From a checkpoint of a small transformer trained on Wikipedia.
Architecture: LayerNorm before each block, learned positions, biases, untied embeddings, attention and MLP in parallel.
Training: a variant of Adam for these matrices, 1439M tokens, 5490 steps.
Each number is 500 + 50 x the weight over the matrix's rms, rounded and kept within 0 to 999. Layers, rows and columns count from 0. Numbers have three digits each.

# layer 8 attention value, 768x768, rms 0.0175, rows 165-191, columns 672-767
464541566427507540590484447487577560595498519498428447516486374457479457521514557538519513510517428490441381560563577464538573390563435546499476490556468538458501465507533604453389512458503494529477455420497471455442429478453547419417529545417536453590397421533570478519479445566534577442
695479393530459524535427526502492478377419617420459483499444630443414414459407577494446556550586598431516492461596533532481556519541487524618483479572575552564416435480470537447496596584473565536515449468473441505571683571555461494415483387495460590559468592469563377446513561435533400425
501442475576521463446605525504535406509525546574485504517526372392448558724445491493472463441502388548635463484538445537524491534522481530502512458501567445555484553475521426516544498474408490553432492654557402433488504524490405469638528420497544455499515502549505492516501446466516516478
421570469529396492539473548494459558510436430530499458513502520393515576518480516497495444555532512449554380561412482468497538405424423538496494414637466523556526532594458516481575428500390474501505487492489394438375535518546612408562461587562482438549422395551495516408514462489471457531
449451494538539394570467499543507451435504473470517556472507495578538465555446404529534465574510530594441513537525399545500549502564465437473582444470557389512442458467496529476492527521556507482550519512489481579521520520489530565505494460470421495514489491442583379476492472498460536497
392394486505446496549557490526423456506497487602558559436578450488501505593576465488447572476433508561511478568442441593469476448503550491568544589425515518450471487555533585402507533629600489451474456480460461588522648493502488534460463475555561379502521499531507445525511575485384465450
557506511524596568639436556489451556556473520499379535447499541481371515409491473439383435524507442471614544623448518526502488512494533364566590684528473475451569464473425548507582457504457516491518515489527643497499474469501516495444543575526490507535540450514503587499531491485498471501
649551457590480403401442498434475485568502501574420522434512559494466483339464572491568540477546407494444497567509584529389550589482519481548489569457508488509576490515557526520607482474590523610492446615496475382489481560528542506452557624502461441429503521483440431481536513401456488483
557562536551476511450449559515485550553521511573422602406546522474456393505534423425478503428499566499372545428396535358406554520603502470520452482494492411471442498588473518556458420478522520516459530567519573527451535450593402476456534463539523414617456489349546469470479545472504522397
567456459480480515509512527446504477512513555462462463517560515480476573465543520524471517505496571534646524466469424463508504631418538536533529657431438447552474529502461489416457486564521533434547513518468524530506450474479505632521572479449434489551534507499548578515477495554503594600
448400511451416511367501497502436449446537474573491528450509479535444439503464452499453546470472547495551588556546465557561506526575464523586433471562496540505562549495425445527501476452591574555476479463464477542467425422463543533503406475481507452503558483632546532490496524470507456581
416447449488526493434540573545505591421470524466488540584517455570492462619466454480367485466473570500492508596613481485422514428539530609539444481565646542480580530534529566498507380503431552528509602572507422424452440468528461569403549512502532439473446600581470617511531532439553435570
614467581544567440423492526474512469384506551480588465411460496455484507583396420465481488477509547547397489516527558537432511541523495468445533552493558605579589457459461480574584516517574479512560451600512554488506451438438423512524486460477544603510531481539444602478448540457506449523
512485501586490474472428553492583595699418463540565389522435558546528428456531343481503454598488389482615499435397355465558537479434511619513597373540583528535477597508453520595548519516514476512499444507518521505502529478559500524495479494555527500511516499403493542439523586462586469480
487647533485451551548475503503573508348554482520528511447529462528486601428445483481571486556544421499395403535511549525576523500475499524467483517452501431491543465393488533534436491399492558478557474549514478418413604401477448431525485548477550531467559504410500554504464540585416580581
491480415357520473474477501471449498460519443459496547474411568441459469522598473435543416520488534566369501466505500476501477536461515446512495338462399497535570521497510447478516584566531490438521501490589468448445559524522448559483517475504503424660504504581526502482486435568409500502
460487463503439486588474523508512524534553592632420493516560605487494537480467440509473472448561510491468444465474478488481457405409471419522491508520629515463475568487481519580571386510445458399538495506488487564593433505534575464419510493444497591526500408551435462508470512378456483500
457568447490399450572590481538529527532514536469503419522501514552591471433527521537446496577594409432396456576461396482538489528439609407489453421513535436458475547416520472474404418470474514489452507365405467449473616548503492605513506553478502617576558517516511621553481415483429510522
422436490573492533521490507505612521483453462550471497460603515501562365629448621490403504565572478554492437614564527456513590555457499549554530606583539500432460492566524468467411532623534453510537405451596504384506547468575433495452534524571479587482588529457460586510489525488634448511
511553594480597512583454540514474409446508383571499462600444501473635522491463507465532502524524477456560474384473548434378458421575427564540504587553453538589479611521478514566475554538512508576505499479498664411608373467490467541526561534513486658474542540489467488447486506517536509564
543493492373502576500449492467521493542532450552566402526508510457568437581430496473463494480512532513373492497436448496555407450414455532413478510351578491506525461475577534489478529482442542489536425560567458483526553571432613557528500558514501527559519539526534355463491468504475485531
442596571529569472423500498508563598469554507505449615537503402513527422483608449488445435537526476429664391465409485643494548438650477565494471290491545411425398537472565491459532381602361491499562514455529536438434448479480507565519456524539532599468506605546445620453433503438624509511
528543457613570510446450553461511479694424531520443529516511402512405471412478460564501468559448450486418486476597458499615432541532458488529515481510545596606498425485565541475615554633485493478479554467495478533499506474435470466532466488514461583415479514541444471479481547469633569531
553396574451529613440549471547498502641505531463470491574524589419529511486403477437612533528435555485562565480517484532583496567461429537444479358595469517429480453444537526508499556548567517577437409494509688441485465559514480466512427515537447439486610498372601521533498400519500483571
472434510489536400430495482466439516553553510528532478531524566418487437542607512538412435526599545530496506447503470520477475451622505420402502515436487550563520445487487520432507414589509523480531444452486625571521453359501503427398454487449476517635470520520497495507500476460575401516
458479460561553641466483563494536546629627608531585547537435458503497602481572408491555504517481479531607511400402471350581533522601482450539469446578453481579463579547478477454444519559503475513575498510464424507501554606517423569546526424535508473370484471546549424469491463440543449562
505481550465564581505515459488522562514500490467562468480465640525419529595445396457569440626413441448533583461695529485625508526478448380452571466511415548571467599477399543398477444580535399542452492440433482545528491529545478478459543626477527458477583495511509585550521493461583493542
# layer 8 attention output (transposed), 768x768, rms 0.0345, rows 165-191, columns 672-767
576381521493405433537481513504469523559550563561519526416532457526486493585475352435526538519464455536444614480428481580530444519480404486512494482467545463429498532531421502517492398470440488504435583551469429525619552465478458573487458584559536549447578595416538531530546608404551303489
542510430439594518525490503402507543513501478599496530513561485504441479516510489534489528502549547462406396498434467610481508480509502438449538510465521534482547577675542517533504467468419402427334546455514515485397483509515487464493470530455472433539465560472493548479515419560465459519
510510513478523419501506497488495534458539429337460592493415608550574432443473475628606584537549469497500482463406467579561568539450523469440534538451492507511533604434510465525495364483461458520600483487472599491521570528627534473490544537535484486454485486493593417429394541549362497460
492455635500497543472400565509534502503543480493490441390573531585487436521467524524534473469530493456403518581431567422493449629445516525318623491507475494516506590417565361456405565544542532508547514544473573494403521516434481588447574485566517528422429444538557516484401450545502513512
494608462547571462546554519503498534566508432493527539504533636443489493473429430536528510508518508487467533529524637420436453583492482558479464521488488402424570526536494485515553537572451507427462447422487540400543537446473445423527481487473499504460587619515458482556444479419450552637
525627531468497462526456518562588548558496580505432424549586489443491506463390541522545434462578580424583560584411601467551498578403372512479485547513468483525558548447413456484440558418543469465486520516583457498646443508540440625507549556491455426537640488530395586493522537433470478460
517557462533498529500518341464492565466494532537535568492453528565505476581603519402389445469518495561546504502468484456431617543531481504504481529524501489570531580576493525453489474451548563517426574501549465585582480560541479549521468462513472483540514571507553485448478489498484314590
483490592510478549486510501598550448486455552551454498552451532485617434449454511475435518507618508493602528360544495580589517390462646494437484464480537521519414548497499533404494568539509585527512491536474500502441493546480470508503580539499528501500621426501481508451525442460526526537
442557474401508605625514530445507481479543476543509470528476471522467527462524511570452505524492470517520508518582492584576561528458525524525605493435489564437490498439497452382431538510553472527543444533474573550534494479470421518481411562420629517542485459516520455467556523472555528432
503511563562583469506534528509449428495447549547458596481534516500576330539539588465504472517454401465469521411483568486527502437412494421504465528512419434477439505453534474516417519465556523563537431505464446527598506527479505525497498366395471450409492459470492477504439524481432553459
526564454526543612485525499519569586559338517411493552536485541520544518458441499594510399499487459546457488505430482557442520531468411492469459511426553473509544537550591573492507468466465436498490517578543475524485529448551496543600556482490379460532442464498507553524489436509464436472
496472519504437506515534522500506539476495552476473516473569523557496498436524569526530495405475528464557543469458469505486557470466379561484447565561582435543461448580490491503431488525532457477481471456447513566484545538413487448420460520442518455514521509367484559424455445447482504487
475504519356440542560461495566478587604480470522520499568509569471547489467526473592525437525494505524503440540478491440523444343574455450454553538546533570396555576584510434479572449515477475445434442583488528458606524623538429535472589368501574553506464592443458562425531514452506458442
497476517466502473481537507512478616529454489588446443473537525509470484483535532458544511543482603451489484507464575529536550467534540530492566552511499447461464497417476456491530546465546528508473557445518570491502477540385514515561491491524376542556447655490467462436477435505310542455
520526539452433510533481398582488457554453488491584443416529550523559455538577500440538505543467536443444490491553414497483528450361530457464424518500459487557448544441484453525492675526473434487487444685500497483618515475500552523489535478454509507468471495477518421429479446439530573539
443497500474411508546630446390436455502496483522396547484538516524504531548483481563500522518485516487573628550519428537563443455494536444555564501493484496399441591558596542419529446531489441623380458452473568442620517479442583471516488556515544546571499508513485460537600468434530514505
504486535531508437527582386574518530525516482440572573430419498491517559452552573529487558450416580499454464586469492556530535493547507485502475519523457505521517540419401464473486638481563517535578494500480536499382512498479527475541578600473525444465577589441496519544432551504518460497
457481487472560476469610495521536542565460461449461561458476452497491555463492492502496383411452578496484531547371521519541471568414495538447408498510418572524516466495477570496494553514515535457637561540525554484373548496462461468465575487524505499508543476447484529523408472535601472620
499532423586486485592474581501520455458507521529596546419518533451506520538542500522518457514443445492489515541555470543493495440502497452513575483497492516545613501479531532406485401413484579529506560418389495535422381506404429486536483464448549426547503557563518473515440514570369540462
500481505540517522493482549550512529485487640495564516416536529554440527491470578461499452545543496404417430589473547438475600471472583512537413503510455570540502464529468422439560495535516514469408534575500386485502536471472474583504501524548487487551428513615514483450571467474503431452
491480497512533421492489580482632552443489498398529510542589482497483498395548537540429480568473505424455510409514473471419392515473437562534472502534516520490552516541463510491545447543548439479575541527543615538467547498545448393545566403414572486504498548412460486588492517489497479529
518530551536456529522511447506455459526544469518484606487512470546446545503462603491504568492453479467465472504515545469535518529480398517501435570477525527492476609478462511626490534537560552431515549551502527505627511455473518513519441478495469459532473496485517484562486449453524493546
501513473410467446496540444540510583468459410515517547573490518536472469410500487509480472524517409475532504536517482504449526495483478405571436555511435576517460430582409450603518420471434522560443473529553562474472525506554597586461500515497522490403597503496530476483578480478581550415
535518471444512531446497515466523505481481403605474455487494466520504537599553476449496503469501478452607491502488564488494372506540567533542514524482518470588420483567596544614466541513439489403498572494507443544551491549492594569471464445423507514441453423571386531459474521442567526428
492516497459513396427420472592484548435529495495530627470497551521499492436585414475453535528504489514536514570498478482474349507470461562539616474572580550508454475498476488488520504381456598514482463561499482469508511485448322563545426498588542521408475584475476510492582524612387529487
450639522476444521503593584510482463477561469530493542539466452581547508649549514560445511527407513527540563587468500514373526510415521423544532438503590515579484448431549548540520526428497534527615543432381523481464441432578514478464485511561459519537550486428576614529412526457466550494
534571576450468423484550478438483436433459524525474451520554492569582510416447586501468498524536480514570498443497465452350553521614529584513567478503612483500490460459569440496506518511527488528443595566534641519434453465528673487489517512543461452566480425513493509595536447520468471529
# layer 8 attention query, 768x768, rms 0.0184, rows 192-237, columns 672-767
592400550537469495426522435448529490543468528474540512443520524474479462408496479430512455456536479449522531481535481562472573434508417570493509549563492494492488561460483486460488541479522490553470488481435488559520519563436513541611500537509561498406518408476449468501456420442448544537
522620416477495417509602482439446488501438508479553479415629491476432541482456508557467540448488525540504452464480573590493450484343532494503542502526498529487415582498511587364468573512372623469520392516523452482424460498551504447624525494485499502469492487518400582536504458516486427418
593461493415478556491485475405499482502479602423489422472470585507461494467473557485490546418529511501549394516433556577511421496453439489454439568527506490473499486425534416568518502508450538466504474552530463517482578424502522482523472562499468482492572504493502537620535500519531425520
543527419579555530491474413473498439476491518606575500507602611410519470486480569518487559576523437476546445536488514524491548444507616623586457536444505504594550552521491552567540539472526532526498415517561520478537506465417500533467482431503495520501620446584555442508462487492503528498
577637549446514519514474443473552495509548484513539489488550534516515496500507514468382481459507467521520568491535477472537600513568470440426443475474475546439489459556410555484459437473468480559555546507549454515529491545449511486482450505467449531578534476423380495474543437420409459613
458498496422537491510538480462513505482429543455471461488489575573471410509541461450486491418531473546483507432526562555555537539504545540467553477493452503588507436539490519502521525430466559469435543459516452574458559464456490514534496474567457514451502470588483530460441508542559543515
546454509484501438473487601406467460492543519454489553377536481363512539436469464547579556534497483527511454526528478551407464442507507506502499482506598477395513534472541551561534524506510537527460558505417492464541577484440423511500388557423463543435585502472485447433387620502585480418
518474547460489535538478531501422527575492498589573409497485512439509425524557528567542472568523496573442577515555506451479509487581460474550510469549473448535504572464552551486511484534604483465468520399483531464373507522512581469538383480529516431488474493501376391543425465460545435469
491377484528513524497547570490507522498511532459492447542604458506421456553582445469584469553437526458549520546480519455482496404422494501519476505502655500484473518497477483489534502526512500538580490546451468423498442502504544464460489552499480464476513443433537553518446559573385465520
569591512640494510419523582473491504392576514412458515459429483493487511510453454480600491467501465591537469478522571461476549485483547491501515401498436463509487573553522441476537535496467525531409504487471447494584481512585582445497469599497402584518556536556496467455481582443398598507
520561463546524428420490546501427537444511444448588593528462504481476380537502507480427540568491471581456486482590526544512359470560481438508520457436464467530495471520514509543525432537417522430448487470411467511550510520535423531513505491439523467432464478538535507488519585453469422523
355426536490505559554545594520530512550536527466459490495539459476418584464448562573501532433485523499522520393496456437486492480523454497523457458491460483434479583546486437513427480550588525533511469573482528453524550453553566564476455499492487470571517540499540400507516466558427572497
438516522462585491481491433610561450572532483545474508498499505446532527445602551497449431508505527419487555548523502516529488534482497450374541440529506481483446479530395510477459536501462481578540429487597512481483459523501476526465578454593510524513496555445449482444570434502493466506
504415565519486535547431510502521482532514503541454457545518497542498548518502585507542446551392505402512451442512519518474433491480505485559488519474570471479476578504519517526518524484427517500407602507536451620474505422551475549575567543485478481527531416533498486532387531483471535467
532454428525528559483503462540555562515432508618494475538458520543507542594476509495434569522436401469551508479600518442500441494566545477498540531485453466491592377609507513464531477539429551501514471519510522495574404490446389555480551592585510442568490481501538539531494422445550486486
488455453493457489478488480418486456551444461413508474514522551380487487499603542600532429524549504537473441543532428521450538514458521529555511588573531509476511459547576467558481620584608523569420449542455463489607469483510587427481521574610487535612479492536441531501555595632609553497
527526427451433545542508534495572487503474604644402480579519483544466503494502520485517478489510489511558545471581494466533504445485449503542489471567475534431504594491435588564508473543427517491561531485383414526467593576439412436466390539557455502462555490580486481479578549441451536396
473513513479471492523468488521547476495624509548527525488491510469551449478566537565524504524432504565467484454478486540459652476526510577480525427549488426505514539496610410507517434424538552544477456477498487546531559497511485611419520490511472520378429456484538496529560422549515515494
513462490405466545494502577475457465582497485557558503493506545494589525561478559583464490531501547495430605466454479512502455488518426553613534498448510453557625433452514533549522516487496537434402536499523448538475517415481554488492528580513516500578555545525491603591581507505519564474
440513524532465478523466470539467584568486503476529543480417442409540511555486507423402530559456452571514488560512471551538504487486555489505508505500536471529447586475486541511488529466461487515495509485533508531525523542460422489589509504547476484511441475505604477524543504561410498489
472474456452503466522475473512492533473447487575532523427468512432449472528508505538482430526401420532493493508542530543428510559635575460422486495524525587560587502533450579417480475650425505495443425478481495493562510546452541522519444484612419433503528544487530398472486603506486391524
509552478418563476440548475479560491576613467508432447506522468495521417467517592514484467460549503575531547493540565524507563507521621527564423465502483484442401542550545435541520509544495486511400517439503566523465493516518478494529526523498528417553406451552487454506467529477524527578
509454513405499539538525501518493570426517445468525472517532453517575408349486422537460475530524422425499441462494468539401447484551376479564529511508460554604524460459584573453517495370508486517498492504453590570573540580569517472476541584553431473482429482554546540542533399504551446552
501464434502498503454510522529511550476489532461456467480480542504455418397459531474468526508484519483596459512548465494485482525480428588478456535365566487510460569461510561505476521498509474512479535528451478570393493529544527488473505503526467569407483502562547503475537463464424391503
582463553603551419484476549559484492546569469547507421555422504496480588496532511524500493475474436522509498585541452555462567571508465516389476485499415547542465558523495497469496516495502496428519463596478455436531514442480471581502591490401507512502515454484447529456495406371379522493
404553349363597444530441556505500488541538481557401505481506565479466530443490487523517465548446476488613554534477469476467550462428536462491539444493486520438484506522497391502523561448574470538489585473524429438527554510461384520564442539544525500569553518478528558541528406542485508494
521485528470481471546533528488523595539483508451569489525499508512566497487506457501469480577457454465515495428528522480497516442596492515547524524481455462444478439476483483545490516580534522506496520536481469493547427495556552465529556554486510519514408508442489479497478574414495429509
431403506560557491464474486504475533538565490512470485515534479570461595563475475536560490492542476407451537508615529551558486499479488547513485443508466440525557508472465468486526555557458457543505594495518449466474496515512524514530507539527566474592379466491527446469538466503498490547
498537422576480445465548529526607482481520355448468421458447479471509486544448553536479510489449580515435437398596529532544446449431567568474530472441557481560479487478471463542460541478463601545577547536451624541541594492492484406618516454407460492497487536539492532461503572494477536550
454525500516471545547480500488506447519479521491573373561485591507429495490499537550489499507407450496580511441454467538530470580409585459425483508480414560492485574501514471536516553575552490460556526513530507423498486482491459447442497447512518409505473573544572532454616526461441556513
456491512604506416595526416592488505438478558506453482542505444601544461491448452503520451584545548468493563547499468570610485513543424469517492496503511523564499435502486559489396496510525502522537517522481540494511445568630431432544528393649543444422554493448493505534510454520579399509
424434586458519526487484411492537458427485560536494529542478533444425498458514492522488530497498632479468492523483533591464542480412513539498535554444532525585503542484540564481377550450429502627527524449535573556444558516488494498455465508510463426525473493423595449537583495566549497535
475514528444557435569526482490481583493489502442489537554514491477570475527489463439524448460448526489491496523508485512529537490501552516387445583466534498545463502583564510495502446384506486536455516516523550450487409561452494553434512506562450475503528498431561523479592501465477428523
473681487456541384462461491295408538493559561499543471312413556502496491482458561543542593528503437611333499467494556494400575531551498463423453434617559484435505596482615561495526508546459545479533411594387489439474583443503456564425410564378489528518396469488512445397446628557507413413
497507534556491578439544489366475451446581449506477444425561493456484470445487498614510513539533527516509536416455669501472511443547504530493489441531516468501455495492557442628526539523576515452551507572561442520565545560562561474541421512512453564487475510514506472446497490454462428517
503466591577550512569497474514522477604531492485522492562500600468534430525537550550362527426571486500484432457547496575497572484515604465564507466490524594481483508532483522508512562479490420442486402594554541462487477526381457501537434461457476492523438516462470394512672579529508501465
471479453472554463476605545495474515460485516492513496526519559475512465508482506578659522462572453551473489559451455512510447495464421516559487466510534478469530507479502545527467401470492470515505539594437469555535504476569463489536452638468464518526539498540618557549390509498546514473
510481527498475493540505416535439459556496535449522501568473485541459584477554472507409428476488491560578475484513495458528424428454611564501571598553511479541491441496488505422519585407519564591541409513482434544400506441503484384531558644545516539489500531437589461519614462516606418537
477461498609511533557489480592407528585405467468520593527648481473390476439506482525448564503508516547589538533590448562590463662528534491544369471543576477618489418535487525309525480539529555478445557454452477465417545546534639533551478553524527486521499443510557439532529382524566541539
575521504413492426479567533457485551429473496459538481441451583553565519506489487472475542468528407668412452536449495523491529422424572511521450565618479554510517481512573516482504527472413446502503517579519488629538548530531490486408502570400463564512493476447483437510412547492498473526
467489468518534514457548538546488508482532490595523494523514522558433543435588549466495493496465506413522437506471498493432515531508497523530512477493398450547468531486473498588484495481459563523534524470481502552552521427556475473419475536468534541462497405500462484465481428508519485528
486496561496447470482491481445511429457439536517592404531551536496505429442533529523434480500550539614462514570516504437477465537521502492459563474486503505555432475491441520479491506524474474489463556443472436542497513468510532497412513514464437443480418478470510440488394533448480410536
483489485517516514456554514483476513585484589490558522453519412512577473476475493567559457446427615432480487486489507418515567453492511447456534522514530481516549515513539486505556549469485508433521456439547449594573444493469487494458499539494558486514543487435456432505496555482515478551
411543527407599454493510489519469512537475525439562368536501602396565570516517390437438509492493563448483510592452534507498572448515397480545514473467492515483555475518487440415559624468497423550523542498610510461535384528495403428450583504493483465519503489450529499473579476375492510553
521502455546488537477544445506522540397457454543497512504485468406519418404540468473422502547583472626438532536533494474529525636586511498394547506500528463371528513470455450414483437499595486550507618541622549423453453533594460488408612402548564540459466432575433572515561526540552480496
489521552463477407374560509523462520517549566480575638494568502415497477440455419529537474369458523515581462561446446627509491550449446517467480450591432456549454535520509508499498442471537520469542578522594438525407392490508493501434521497506535588399556459440524481516516527433505497507
# layer 8 attention key, 768x768, rms 0.0184, rows 192-236, columns 672-767
473541516477439475478626486558505538466545518510380514545432540511542431440481564485429412440532566453466496502534461524503629454529510515456492486578454512448599597516543559558570504445511563554475574547455438477583429586451534556502483529417582572548446484438550502540558424465520528491
507536441378530480494513522385555567411451537508457401437477520398433459441604434460505487476542416484479467502451522560477441551462524533576548540504489416527475476494463655477440542601448498465493513532492457495365644528481545492481505586550508574486366484496476499511531420502463426436
488503507457501502500512452431513456526568522523488372544503553468473514393529448499506405455485500518495470556558542458415475604413472502458516505493562537415500538483568399632498560504482561621511485439432472504495404467448471566501502517444508464540526519467495385556524402490481484535
446476548508553545485429539451472478562552512557571547529445481502445543466500496528478523512494462588507471545424499506440478501519487489502517543513526505552515542530502520462524471521469508486547424487437464425375548448493495538522448390530519431531628469515520564536567542398458511359
469548496459514435523479466433492505483491525460411552519534496432486458562405534458481531439454471491477453452463582471531631411473491525619434516487466539521593550595415474481409588531436484537500490504525433517547494525416538608476345416532435487497632438485490482439525512496477514567
473493447387474435535615534463466541476467543486427468432579465431500452533437472438563478468501468519530500509492566503494408494419525480506514544493478512592422458571514513533492545429498541509435509560598517511479472507445485545500537499479410550554534479503519529428520561493508487557
506465525479468501510546492479448520469530521548469538511443501479523481488539441467463505511475510489477527492530504515500551519485499557524523521477507483517520473517485541490531562466476447487441508442475437547447522536532429501488516557449527509508451502528485496485466534508521496492
528540464475494534522496487504457530468470549570461598448483514502495488511465460538518510552472504440491557430511474550469552508545499515498458505440486485555587563505569558463521528554579482616491595437497479421445537518508553472551410507575528475419431542461477451490498437477636474370
491521475540526457522491516541415515534461514442519566508472482588439489480518473502503478525419436522465495592476476553487486552498470511531548467537492521522504550480490511481491538516465510536467527578545540485405552496476512492480478430639502488468518458465468492543474472497395573535
565514558669541504577523463366414518436549566453486651445566535490447461525504387542537513542545480494534531527455704432414407645490588570481508535494450581564531590510532454621424523446458551517487526493519454550503453499515471491498431594507402453477492497553366444374500575444452482372
518510558554489530521575454520475564521529557528535525538539545544515508493490436467480471502481458544525494527495598485573428467468525550563541522512413556464493523560547460550522544410438557428519469518410468448524576451544418528494542591447491432547464532545459493409559525532497456472
487445477546517525432523585555525481582583551477509517447487487480447484417587482456556547447560452597428465420480478480478517582506501493472499498492513526376408530553466471507465505486526508576476492558395459454560526419544529494511507494524496480515438499539485468413456542513432599511
512520456453614498475523468521479452482557520581467573493442503454536471507530477510505498415437498515503475508418493508543491540553502521390512508456436502594361459532535418481553535480504489540512490503599497514524525457589541469500580425577589566530574445465511559416535410580490495460
497496561460566519477553495451527515503548462531530448483526501494543461529465492470426534578421446549526453495509493462460399448459493512478487515572441557441490486443577463532498432527578490534528452504469536579439432483532440474487529509541463498470495495469540458511469602480461520518
507504531496589490508536502488545519459430516598520514538566510471501558549497509523443493568463539506456534547489555444500540437508429535421505473520479539469695496485409593438416483451494488533426493522448417500389569483523465502482470539597532555504562511482458505477410489538512501521
529548517523474440491571520479501452447414518465473546452490510478545535489507487505521301453531441505486427518503508598474395532472532502554500488484521536521378524441518458557519485527470560623442510438303530485601482471523482489524622476527516438503529531455414466454573564517615447528
495527498483545533475524472462429449543468530499513500468477526463433488496473492543517523475452516487491528466482600432504469532466555574491463498510499550514493455438476637478437411578491525543565533476419534483458505470473417466487316456577371495465634480490457475447525609429575495466
569523500530447508511482544480525466485495528513530566523491500545516477508468420551517539494470518486496490492549528511493601521558447512295514509505488519482417439548527464441541449434498462445466509451541419553596575502490473541480501497476505541514471439519389537530514503542519456532
507501493477521429480464476509438510510532485530533525514486436475557497453469500446566416509473545521478517520511498501553471593473502542600539483482601541493529480570472480487486534423469485463451519423480482549486423460545590563441594529474390420477512548429423456497555503527553594483
561412544586549492569486510522514490536545514429489487574527481562520532449519471561470471559491473531489519555549556463498439490559492522458487489488531480516386440508492544454538490421531523506391511592453471444459529490503544482500502529467489486562546510479472490409496501425464509515
454517499545546485468512537484475490540540547504465504582514471501540475485493531547477458523427537550496474502462594529481494526561547539470453515438463492513477501490465480542440554539499484497368535527456498491502466509580546595440352517473435490507470535413485520544505580489505493442
522538474407568538460549498552453489437537517523309480510512536576524531377528464482400527562569508444474479531529469505526587423465483521463472520523547516478490499526527553452608538462514436488491491509482512564425478433491543518528498493559503485515439479497473470479459565584538544523
536480518506556546452572486481519500540582554490515467498473526457520466485550482512457520482502452519452516436494518538451483500578441469458579451489518552518496499415531534428458508453550552531532561547475485418479510493546436509462508582525437488516447466452486555547536496523442447494
479363529443483529519458607590512509595498464444476552534587482499515507451516493541453476498517454466492527399478475559470513484451485427547472454469476505517583431484501582399508403438481512369577576518482491496385401537477449541445476537595538480489479489539519556538543529528420454523
450514518489525521476451457515493533475490495460490508537510509508604495547567496453497470439468488540493438516431488495543613550486437505498487555553493498554490461523504530546454486488479523524592477569498441477502501506465473597501588536448502535463500534499533498460495414491409543546
536548558542580516471450479518489520561606477598467534527463521386486483482406577427468582510540434497528487480539536550461612517505530565497556494534431573512486522523490528498603479457553428483502569483507525575489536546509423528523422457561533474444548533549508525540478492550529462471
489550537451493556505510491454495461466445511556453524531474491559542435543501498479419488574495459447482473480446512540538400391593539517531436541577476508467573474443502437549500385590486502488385479417485482532575467429588562549480435507457460486559360502465574480552549599479468431499
513540488430533428387421433474480516526548426501495494544525458606620475498475477472507420434477515493529504522477529462505512435516470517544502517532428554525489487442451543507439402512565481549502547545418520515520475479491615464503502419551632517503436415524459516449510502537525553483
524511456513518531492704510493519490472592444416494444433529457384600412567564529553510479513458451439477460480475527546485443456471507494586476486488490545521530494464489485503532623533513541547519453517520536651472534448415515347529544486478449595518457477481406490532513541471494486475
547531491521365430568475481540516512423476508484569497548539479575490452479542447531469460445445480477481492490491546557504468626447617558422514514481442474460514397550548456474528435481416489375512514486530416460544612558422499497499500462509510480472405501464490441472502486448463555496
480533561429478500490522447591539524522438476521459511523449488670521458484503501473428447512506544471474464636444449482529404398457491492612469562489409445453558493451370568354488423498521409535520455483547526454512550463559415404522502561476574541477524534516591496571527549579509559488
481414549461593436554574513544565506526498500430476494650469461458390388514581516538553470479594471462452622410523433518528488436440528462583517490555540464505530389460395570443517524494489586528475436377520507485423495573470422565493408449555579564500512458469505484521558541597561488639
491433430530488439500510517524516522430457496481466542515454494549487578554440519496496556522434482635538438518492456529457505526527491506469553445539447433560519467455514428515456471482536519537586410484520527543499437550548521555488513442454475489488484536477567457526564595469420446567
538492537578539489407457491333460499471515596495504525487446473616546567485522452518442555511535417495462552454479547573423480567549500530440426559529519462460453514468555523482490513512507506518495387561381465538506600503508488468484454613438443472542419498548445443526450621435505488460
471523514516548501555538582386464505507477519566522490497457482440424461501471484594547356486434486505523441536542527538544579575577534487555517511493531431510530587576552432480504545579566535527467473541517523526520596438571599507489405461515551500489454473583524504534480496449544485487
483526470473465562467421543483529474473482497467564465525500518512488449578514567541492468482473551553527526419593516544520535509506504457512489523524426646479442401541533511502534475575532494455458423484532499521541514458462475529495465507449489563498485482544558524570510603522527578566
508487431485495505505402530555523495485520520567467486512517497530508528437564433545517521460498471464497526509446558471487503631538431533417465463507508492440550530513526568447479434490507546507570546481437463522485441415588461510466507620529524496558492444521442547569488415496570551442
476491613515500514546535395516596506520524464426515427486485515488503497482597573495372456560517543524495499617510511456532461359394553460508535467511491514640449425574435513495499545517538563585486467562524499517322530525525544559528556540487464459471512466492502462501574443510549498606
489531508531562532560508459594512422464501422450479592467533546439425523466453516494423510483518521536495414477575412527544564469550585460531458527557513518475505495596494473432519487538466439413565521495531557475489487583548596508533481516537572540464476448431515538521430423508585374537
532489438446521501583503553467523549533496564457465422432500451531581497520435464480474567455515454497515469485505484544485463511475536503448539461468554545579441536535625419547496664487459476533601452503459508525537490423444489575494422645455407533506556482507446432509505480496555494504
499492466397555495526573526577526605521446484516552596415462465522503516535526499461485476477457492493506426522533502514516567470411461451504495567543496449584502464486427502451581449566470507527571465462502418537539490491474564496477472473444464529492465437527549534513480503558454488472
490525517512438486456570516401512472499512483521478459510469492519536550555497505542446472454473558498488436455499627533564541480543482469556430528496488612530453525515407494463520572531505469404447570536488519430606528472465547495524528448520478512525405540528497483395453473509403467479
497540540556459588462430559484491468491435479376576423494499463548517470481467522513439520521468453549572485404530521496534514495495547498499470543525491477547529462458559468495577492587451505445537407412565533512583492517451421519515445604481517534468499575496565518554587569554507472521
558590538523527475444454452568488515550529499474590435518504480530569508466481437446514489540553559503462475602436532465503519502524542540409531519486442447505550482496519478542554513462495378615514540470484555469529459449528462510513565505484571475509499463478488422486466460509524537542
553525535589492514523574459614480426457455455558448474471590472508541492479556469454500492559548555481503475506467484489458495531490444471335535499432564474419526442540512456410448503498525400406534480609617556483518513464490489553462537450531528479577503570491471590527504530603538550467